Part of a small language model's weights.
Training: 125M tokens, 3812 steps.
Each number is 500 + 40 x the weight over the matrix's rms, rounded and kept within 0 to 999. Layers, rows and columns count from 0. Numbers have three digits each.

# layer 3 MLP down, 128x256, rms 0.084, rows 0-50, columns 0-127
498538516500517486564438387497494550528529537516508534526444497487470493480490447490532531485537472514438550495485470559517501486492545482447535495494564533481537470457499487531510497524470524491522552557398543483513491515520528495475537442459527499538513511554567496508466378557496519606460450568624461531448531481473545539487564514480507461463566483413543523463492510455524531439467
494497474423420470600515495565550439578457493492528486507496579488497547491479428475420464487474474474519444516513470471462562470463469479511582455527467471505442479478412440472484537478462508522510482468484500484463569513515532490493478489502467496450528493430504505493509487424472518545432489453460460456510413507478460487495500563472483497531523519425505512497426497494419566427451
490485531534517489526505498508486457520491561470496614464495484477523504592495448411566470558493519481544511537455500461484485525486492445530505455504539433451496417475488481532568444458523515560572450507433461526490536530495514468553508531521551490493547464379550524485483503517485478552495518538514458432540544523429503517524480467480497509571436521491466488597488530414447483538497
525465514459422578567445571475522485495514509507497489475426501594553508497563483457484489513499482494467559485503486450456444446484465482525515489552544457412530444529503473591496397454527491449449515529541478412502517545489564533509508444541476476436499522470457465480519518479510506534518473519516483559455543503514516608503540452482534468468481462463426410504472474534532420528544
464516529533514474433534542518550507522561549489500481569486535448470537516561496481495529515545517452487576546498499569497496499472544471562539539451484512545557504544394496453459500467572517550445510545549436535505482500540566528490467532497482520589477548517490508532449472569499449522522544547436509533524465488491546500527485567497432518540472483516500565609447496473484587503436
508444521463529516521476543458463449532399469458511494510512517465503502498505537508533465560454509546552516569539446485477490503543512547469499465465501503525510499453575519482526529540487505467542506460526431506481495424531468432510436511542454545496542499495542458533460475564444580473442498456512484523493530547516495428510550512548441531510532490493506505513471528543513409520516
500514543517465442500489521513548513435549452437445493486509499488438518530454531494474520546471423526496542518518535459478503532471468548502503525495546499557583495458420485496457508523498479569512489538454465523479438524544514511489502482495513567543495527508501511422444451529428529480501486517484506506436523516555515501466508542514564446499477533512475542511477532514573490462467
505412494504572499471522553435475467408451443506482540518489468483420523469598508463570472515500578485502440550500507462420527577501464526550522459431563462487581478507560560500456508525565560531504450437563451499542530498460520422462387573500512488484494494468434483433579557499486478501491528537516455477506468517449526478534453428504505442578553466498470524522526472521468470466465
532476533425429554475539436445481505498471502554493504500527533498468479547476534499465449554520477491482553526452443477479520552506541432483587555458469554444503506504552506422483555482493534449558471450533506446549548517598508427428484491552571504462501510452482456458543458439481517584484504512499533471557454537502490454528591531475504510508487446466526472498478458442480504494508
518449463478477531443509530510515533475467599559497473475509470474455407483530537493515547510526529494481519453496492533446453539484505479511517549510537499483535568506432506466484516456503530519505497408456560455493535513456476540458494523472537530530513571457498515432492524522437524535541522492481508490426488471490457516545510542515513457476551467520490523528533480444507508466504
455553468551552534377562478437498517493440466528574520534539510478416484486468527490441585448544531518487527507565530428529557479511497577476466526539519476522536546505533505514505484513482564540533464516547442505555566453453563547402477506555539497526531488497469475488497469490493508512410539454523507551498464444524501459463520519475513441534512523580486529445477496561565481489481
451520503444570587570461441498495520544501533512532553551484484512563479527543482485564483426538534489492475458481507511564505512422501522578545585506523491487551410558532477500516496480556456474435467481496499574507520520559484488557480543496465569433554452522551511489503467550461579475449502512510432560536481457514519357486533545461526448463476511473503549459511553485564480600501
418501561538500481472467489500456506480381544555511504410485422534492539543510438547519480541535485515485437480467527466487497482488525450545518537494540459447507569510509543505500447438530463506484487485437475549500508532471502506544532407502570564481469563477538461499448516444511468487486479569430533557517513490481524502536481528442507499517459514565482498545482468420547442497516
524540491528577493454530578454513441546494541498564527548437506484513474552483527504482448496470507423514424482392374463536555515415486496539584561536485481461516512508408461557464575548482513558524548491517569536546550478516495459513434490577540519394425524472464438503531519528545468527444461513409511526538538487492478517521497491451418506511408506503540512490454400463488504514438
480525571472561474499470435537501499526474517521492460419532477458434578513470554499631486498469504455432476510525483545535455456518536486483524445509502486538559473409489413489472487472513563475517449544500458526487537454524520472477437480468494542418496480499515474459507425539571516498446501517471465461495431427481555476524468574554484498478492520479507482452482527508454530418560
542579540481547564535478546474527534437485490510538441508491449520502570462451559544533471536516565492514529432536480499487484491472469533528518459477502531482553478517527540515428480586482468534545552535480457537526505471464530540469495440500560589489500441536495515473491554519532534535538462517517552459485499505496572502473441525579552437510503479565545533486466510506496436488506
465564506455458481478547525574521477573500479476518540502525510493512554526569497463522552512525507514534494492436483487527407530489514502478518550488514524501440438507453466532523517507492556458514459455454526526599501522530507564464517506483542491545498519534504473476514533483449454480514500548484534477463498513485476467504478540490541561520511435455519514455479538521439460429550
572517493515505561439476476555518532503456506506559499439485521484477489513510517461477509517506500505489503476537557579450437419449457489513505480451520523514479524553500520539555506496487520454463522516520436506575452519497529517542500481474432478568548460466495410492559513556508517510466490523473556477508440504483466600480593483523540490417485421510463483523472429486389484572576
520468481434491494467531535483482386513488520480497497541481541472452544470560478491462450516415488512518488514479485550565513489490544534441479565560453428578528479447479487521471457528515492444563511511425475485523480485502447467437546474490511504507422487449487527579511472535457452544479524525604457489541511485534567535513489517667491485559567523418513521585494512492544539477530
616474552451544507527449438536534444469544558529492525477454505458459474537501582457506541498543468519468479506534506557471525462503558517494562475490494473471503475469499468497512500483511457543482523563420539568494522564445535510540489454495506523434524528485481531535471503479509454489459482568464497577520547490504564452469532545536509454527493451540416441544456434469462515492434
374463571512515568479509593525556507496467557450437427510475464519441519487533489471492415519562449587454442508449452488519469527578469563474434455482506444413442490548531462528560475576581472454515433499500439523550460486464477498459476527543492496476519550510445460461478499454567521641514545500492432517510456508496474505534554551460445499525501559474551482526500493504561550505466
534516468522519515547453483531491546416557527462568469433490547470472530446462415464514489488511420582483487560539477504484496518471510447463465476550458507482454513468531483431453552605482476464435486475498519563505508477498539536485462448503507473537536495521516497452469525501463552519468456525514525513465523495505463541447464513457536449571495569503499463473487576473498515438478
462497498458551515437476515516494524523504501413497633490514484470532490475495484433536482527545504523521550505469499525565501459439520522506467519473487491509507471446463479502548529520578570523466469471500445518494486444472489503434561455456464514583538476539457496516434545525579484478492507441553506422434447607526527457604560515477491549548551576511507437488507546505456599488522
436467492498488537443532464503551537540442547493563487537541565518441515527482517542503502481533474513534472485493516541492462558484552481512458470514510545492568547495500519563548497514542496488492547502535460479494435493463517572480500469513550477512425409425470543508424557523467515509541465504497466546549450513476500482565497530480495516505516512544490449534512474452459476474510
460486498403536486475420445525515494442534438512500528560473519507551518480507504509557550455505557485555477490460497466496501541475540503509489447445504451482556597559578477466437562572475562483475457526438578448433567483469565572538555490520505454506458514517577503508508475512478497478514533533506525457493480518568470520494485422393530484491571494515495449510534533540524542530520
465463465501490529463579508490570502575516468473505597549502451542457437539508526449431505487502491521463489524481503509523503472494468515488473519573402507532556468513418512447468534554565631522562523498425456485545465483456486522433502581611563502502481521556464512477503536483484449501496428454485530528536510520503431481450488468542510535570478472484496487457497444505496504516573
456521510492497504511506514547585416532478512475461499418461595519538530515452572509505484537472490536413475451568456455455466547488481473475535525479498476486510566514476559502492560482457498503450499459438380551527542482511477477574505541490497576466495492508496540486470426482426588540510498527603527508472519439461436512421535465473555498540536494478498467506438476505450571550450
500517463435571538544499506551499533466453475466475558496535516572429456441473499504502495510473492469384519524546458539489505497496487540418456503547522515449473563537487507443510496497517435443422487519475543550414483453548468487467514517526441463483480586424555520536517478487521470519501560516376462545479498473513466537452537512477510460484542412457558475582478486505532497475543
550525560455463472463488523552513497541532496547456507494513570501463503443493540502431512490557532485470495543483533472465493501448497510456463460459511411499475553459489462500485565533518492505515473514541540523516504537535489484512463514483492421522486468517504486510493529533524457496492526515574487453495459457479486504512590513452449562459488520526521454528501461555473435483525
496514501511500449442488509511497521465498517485467404520524499512506496466515496522489509505484482498477480487540463478580475479540452474474471409525507502578504485532580503506483468560475446446466509538550533498500500507534428517538484458408486508600532514422464546460568446560496571495516491526526464515453585427467523550465559542469586467466473512524486573387519518499559541514530
530470489528457508483477558573545454477552433508551508482499508490524510503502568546477536538479501502523476485521465512484450513626532510540490532432499554543450528598461486484439463511478490460503522549503461485503408486492513512448498511504517491529533540436523479408523490560488534534526517472517548491446533495527566447412500412449501547504497486529504456494543531554509519416501
544506437478514465496429488404563499565530482584433470503546479646512507490523574544506510484507461505480472458480489417455497520540478524544495505485393543514450515516488505528448562443485465474473552440494498541473475466497482462473468539468433532508555463475497574499527486511456513473525550517517511501463451531419417599506587448507484521517508485403485423548526619558495496434425
525499507485499485553497516540496463509468482459517511450490439467573422517620465534516479526580558470540539437494532438446508468455522507528429476519530487524520556585494502531511442470479472555505482535503460498439465545574531489518510470480468537549488517432497526507474490525575507542464522512500483503450518458508464525490547480396434487496505491548483473509481555524496471508439
408475509523538441455545502496458485493493489490465455502454491515549495504508516543486579402491500540426526452527571483551489476443455418504489455497507526529510504535524578497512477499477499497460552479502525463503442483480534584388471479500513522473499469496490493436519487476480547504523481445537524463543525479507593499524534486497439489498513513533484504533470502534456483536460
497521531477491517552437546526538537556497483516471496431530454505548541445451514514548518498445478505482473541496481507481513490529461595557486481498489542509495495481508596525466488511482466519505547524471455511464521559469535526582517500457463468571446622483508482451463470519475476516478519521505483492491551550504546393460498529497530515479511498472496467546505545499602570490488
515425498551464472499493494467473569583545475460553504492517515489481524479491473508461488575464431517513464526489452469516458479517525536500423532463494469491496493540492553565515493524523524489503498510492513468530505441479467499450458402467488439499529486495522540513566529393449426516441525501502570529571517498476551496530473597532537464471476503531431544431420457487501481415509
525515513457553527548454402494497514525561459496526443474434503467526470435517489475541539468539486503538541465483494520526505460412495529521493442496556531451450491534568491500536586527530467499438472499506446467508540526497545467477521500541583490516464506496513547521534523543473521461617444565481444489542554466464510473491497478446527481503425468467511530476466549455571483500520
453517438619547456558496556492474507505472456523556480520471533569469486509464520539493484520473519569583474465502516501497467481509522545514502450504482500538424547513425522499488482571419463547533562476538488451469446476537562530487569513521466537433493443491509473459528494476501506564490459475455507462521464510476448452501470542516539577509505543480449565558463508533470440531477
492509535445551553575484539480505540487443521502490525562485468547521441479537460454489490486514481527554507451538505468481585479522472539522457504437552475482542571516521488498473476469529500531508443495501525450480464518464478464593505489547508394493479524497485573500480450548495427481499482468439494537435494443454477495502546639435489458490482514566530484505571484481528431536518
521513573545468482465572540517513494478506532488508473463515495555493475469509466535521490512484561502530436463511489478456536477510518507448547505458513510528547446501464495521482531529485510494549532521470506513492519511549497541455587507498526556527502526518506478555520432565481462506432453513509538473541540468511562414510492519453577489454537493493514475557473451553594555487516
546531486515470490465527493563481465491455539496500476444500477478540517497533515488474516405456582492440570533481553468463489454432421450512554540459517504486566517470546452500466509473451612542445441473567486540595518509516477484510488533504496378454442508478499512549502539500502567491528507442543491480505503479457546477503564531522447528453513446505444546552449443539473530497449
556544525499496515468484513494548519501489519460457535505520540542527562559551401436483497580504547490515538499451539507486513481525492519437533595451385477456483417499497482469512515535498534515543474552546572518542488559546458436445491509520488514481615485455536531544510568466525518435481441562508451545506560493534553481517554536556540465484440518524522496460500537446550532562527
480537492464531541470575467458505492482513475473520493506564510508512428488439537460469520517569557497435538481462488506451520499467480442519430501552525502486491584509509532445454548521515476494576502484546448536534543512518442545458510521544507574553543542453551480441490477511425489514553500430478573444528420479532549473467544512525549496515537529547493507558481506508525496467461
486482552508551541530506540542492514571490554458497474434536447529474529541468483511529469512523504549535480514451452529479495508536480479452475477530511518489474494496548448466462474497515478525527570538539525531452480561540516445461525587524531576468470520526553493435522561505486505475545602547556481541580546497530467577504510562453501516479473508495546482481521591483475487507508
469490466441468557423470514479511511471450491551547502495529526591556481556539511463447510510515492519517519426418511406435400532526532444521473508527404533472512564518530554441510516471497471419479454507437462496508509455514471467532479506459456482532416501431550448469493476477534515425483482546447490534488508580484467553467445466443425469493480443578492529472465508450481472462532
546428531439480498498498527541549465536471508575504483526469408471519461490481552476458468517523534543538500491486472585512467509454492469542449439491504471457466465538433437558464564473520481576496515531462467511490476492510550498537521504539502518481469469477463554547502478429501486546447463537554451540429572494532446515499585458499486498520503542408426530496477473479461447524431
467467550554451511495559508521474442523514498477492462471515459587533570449494455497515587509494511559509538437514471484547535473432563571476502433514594518518457507451447501497577520566496500497490510480480499497495383474432469470471464457467548513511495564423545473519524519504539502502488505486501469514587505622492556492537485462499555486598551511465512551476419492471553486496543
542516481496503464547521510514470519518552472616558484526538551447439537537541609569536498562483418547402536487474506516468505441482472517488526454422525497499516513456450523434417495495498470472445494535478440455491452528567539509548501514557445540528476572449528481403537483531538463515478519492533457560486568424575525471393470539525473464451499514485524514405533479494536487558510
471521506556454516569480483499538538480431512506494496573471500479543576470499567582439464478529537402547517434463466525517548473523469476496555464537524421478498451506496463525472486371460556543527545444501522438518441529522524484521502546533527446509512530444532506491531470442527435538520508435442519475517509547504485513473522520588497493498546522486463519519456421491513486540485
439515499445472387529457448529512454522449404457571506469473515507608552491482475522523457427455524495561494528531497446482513544422421470489442506541541575573544503552540520446419529507480531544397517531556464467533493514507503493487500411506521572482548494477508452508540455464498501452457565538494498472466485501513507460475436512541494504493460432457484549615470540485499565456537
504458591464485485546436471585471487527520546435514504454470435451529477439505503460500452474501512538481468567482556508451524483440534496537513464420519576495468482573467501450489574490418459520462464496470480523425517518560484506484515431500520563487474482505456476504521467463496594481429472496517501505484496549511437463460472470462485519422472549492513463489454521461561519526531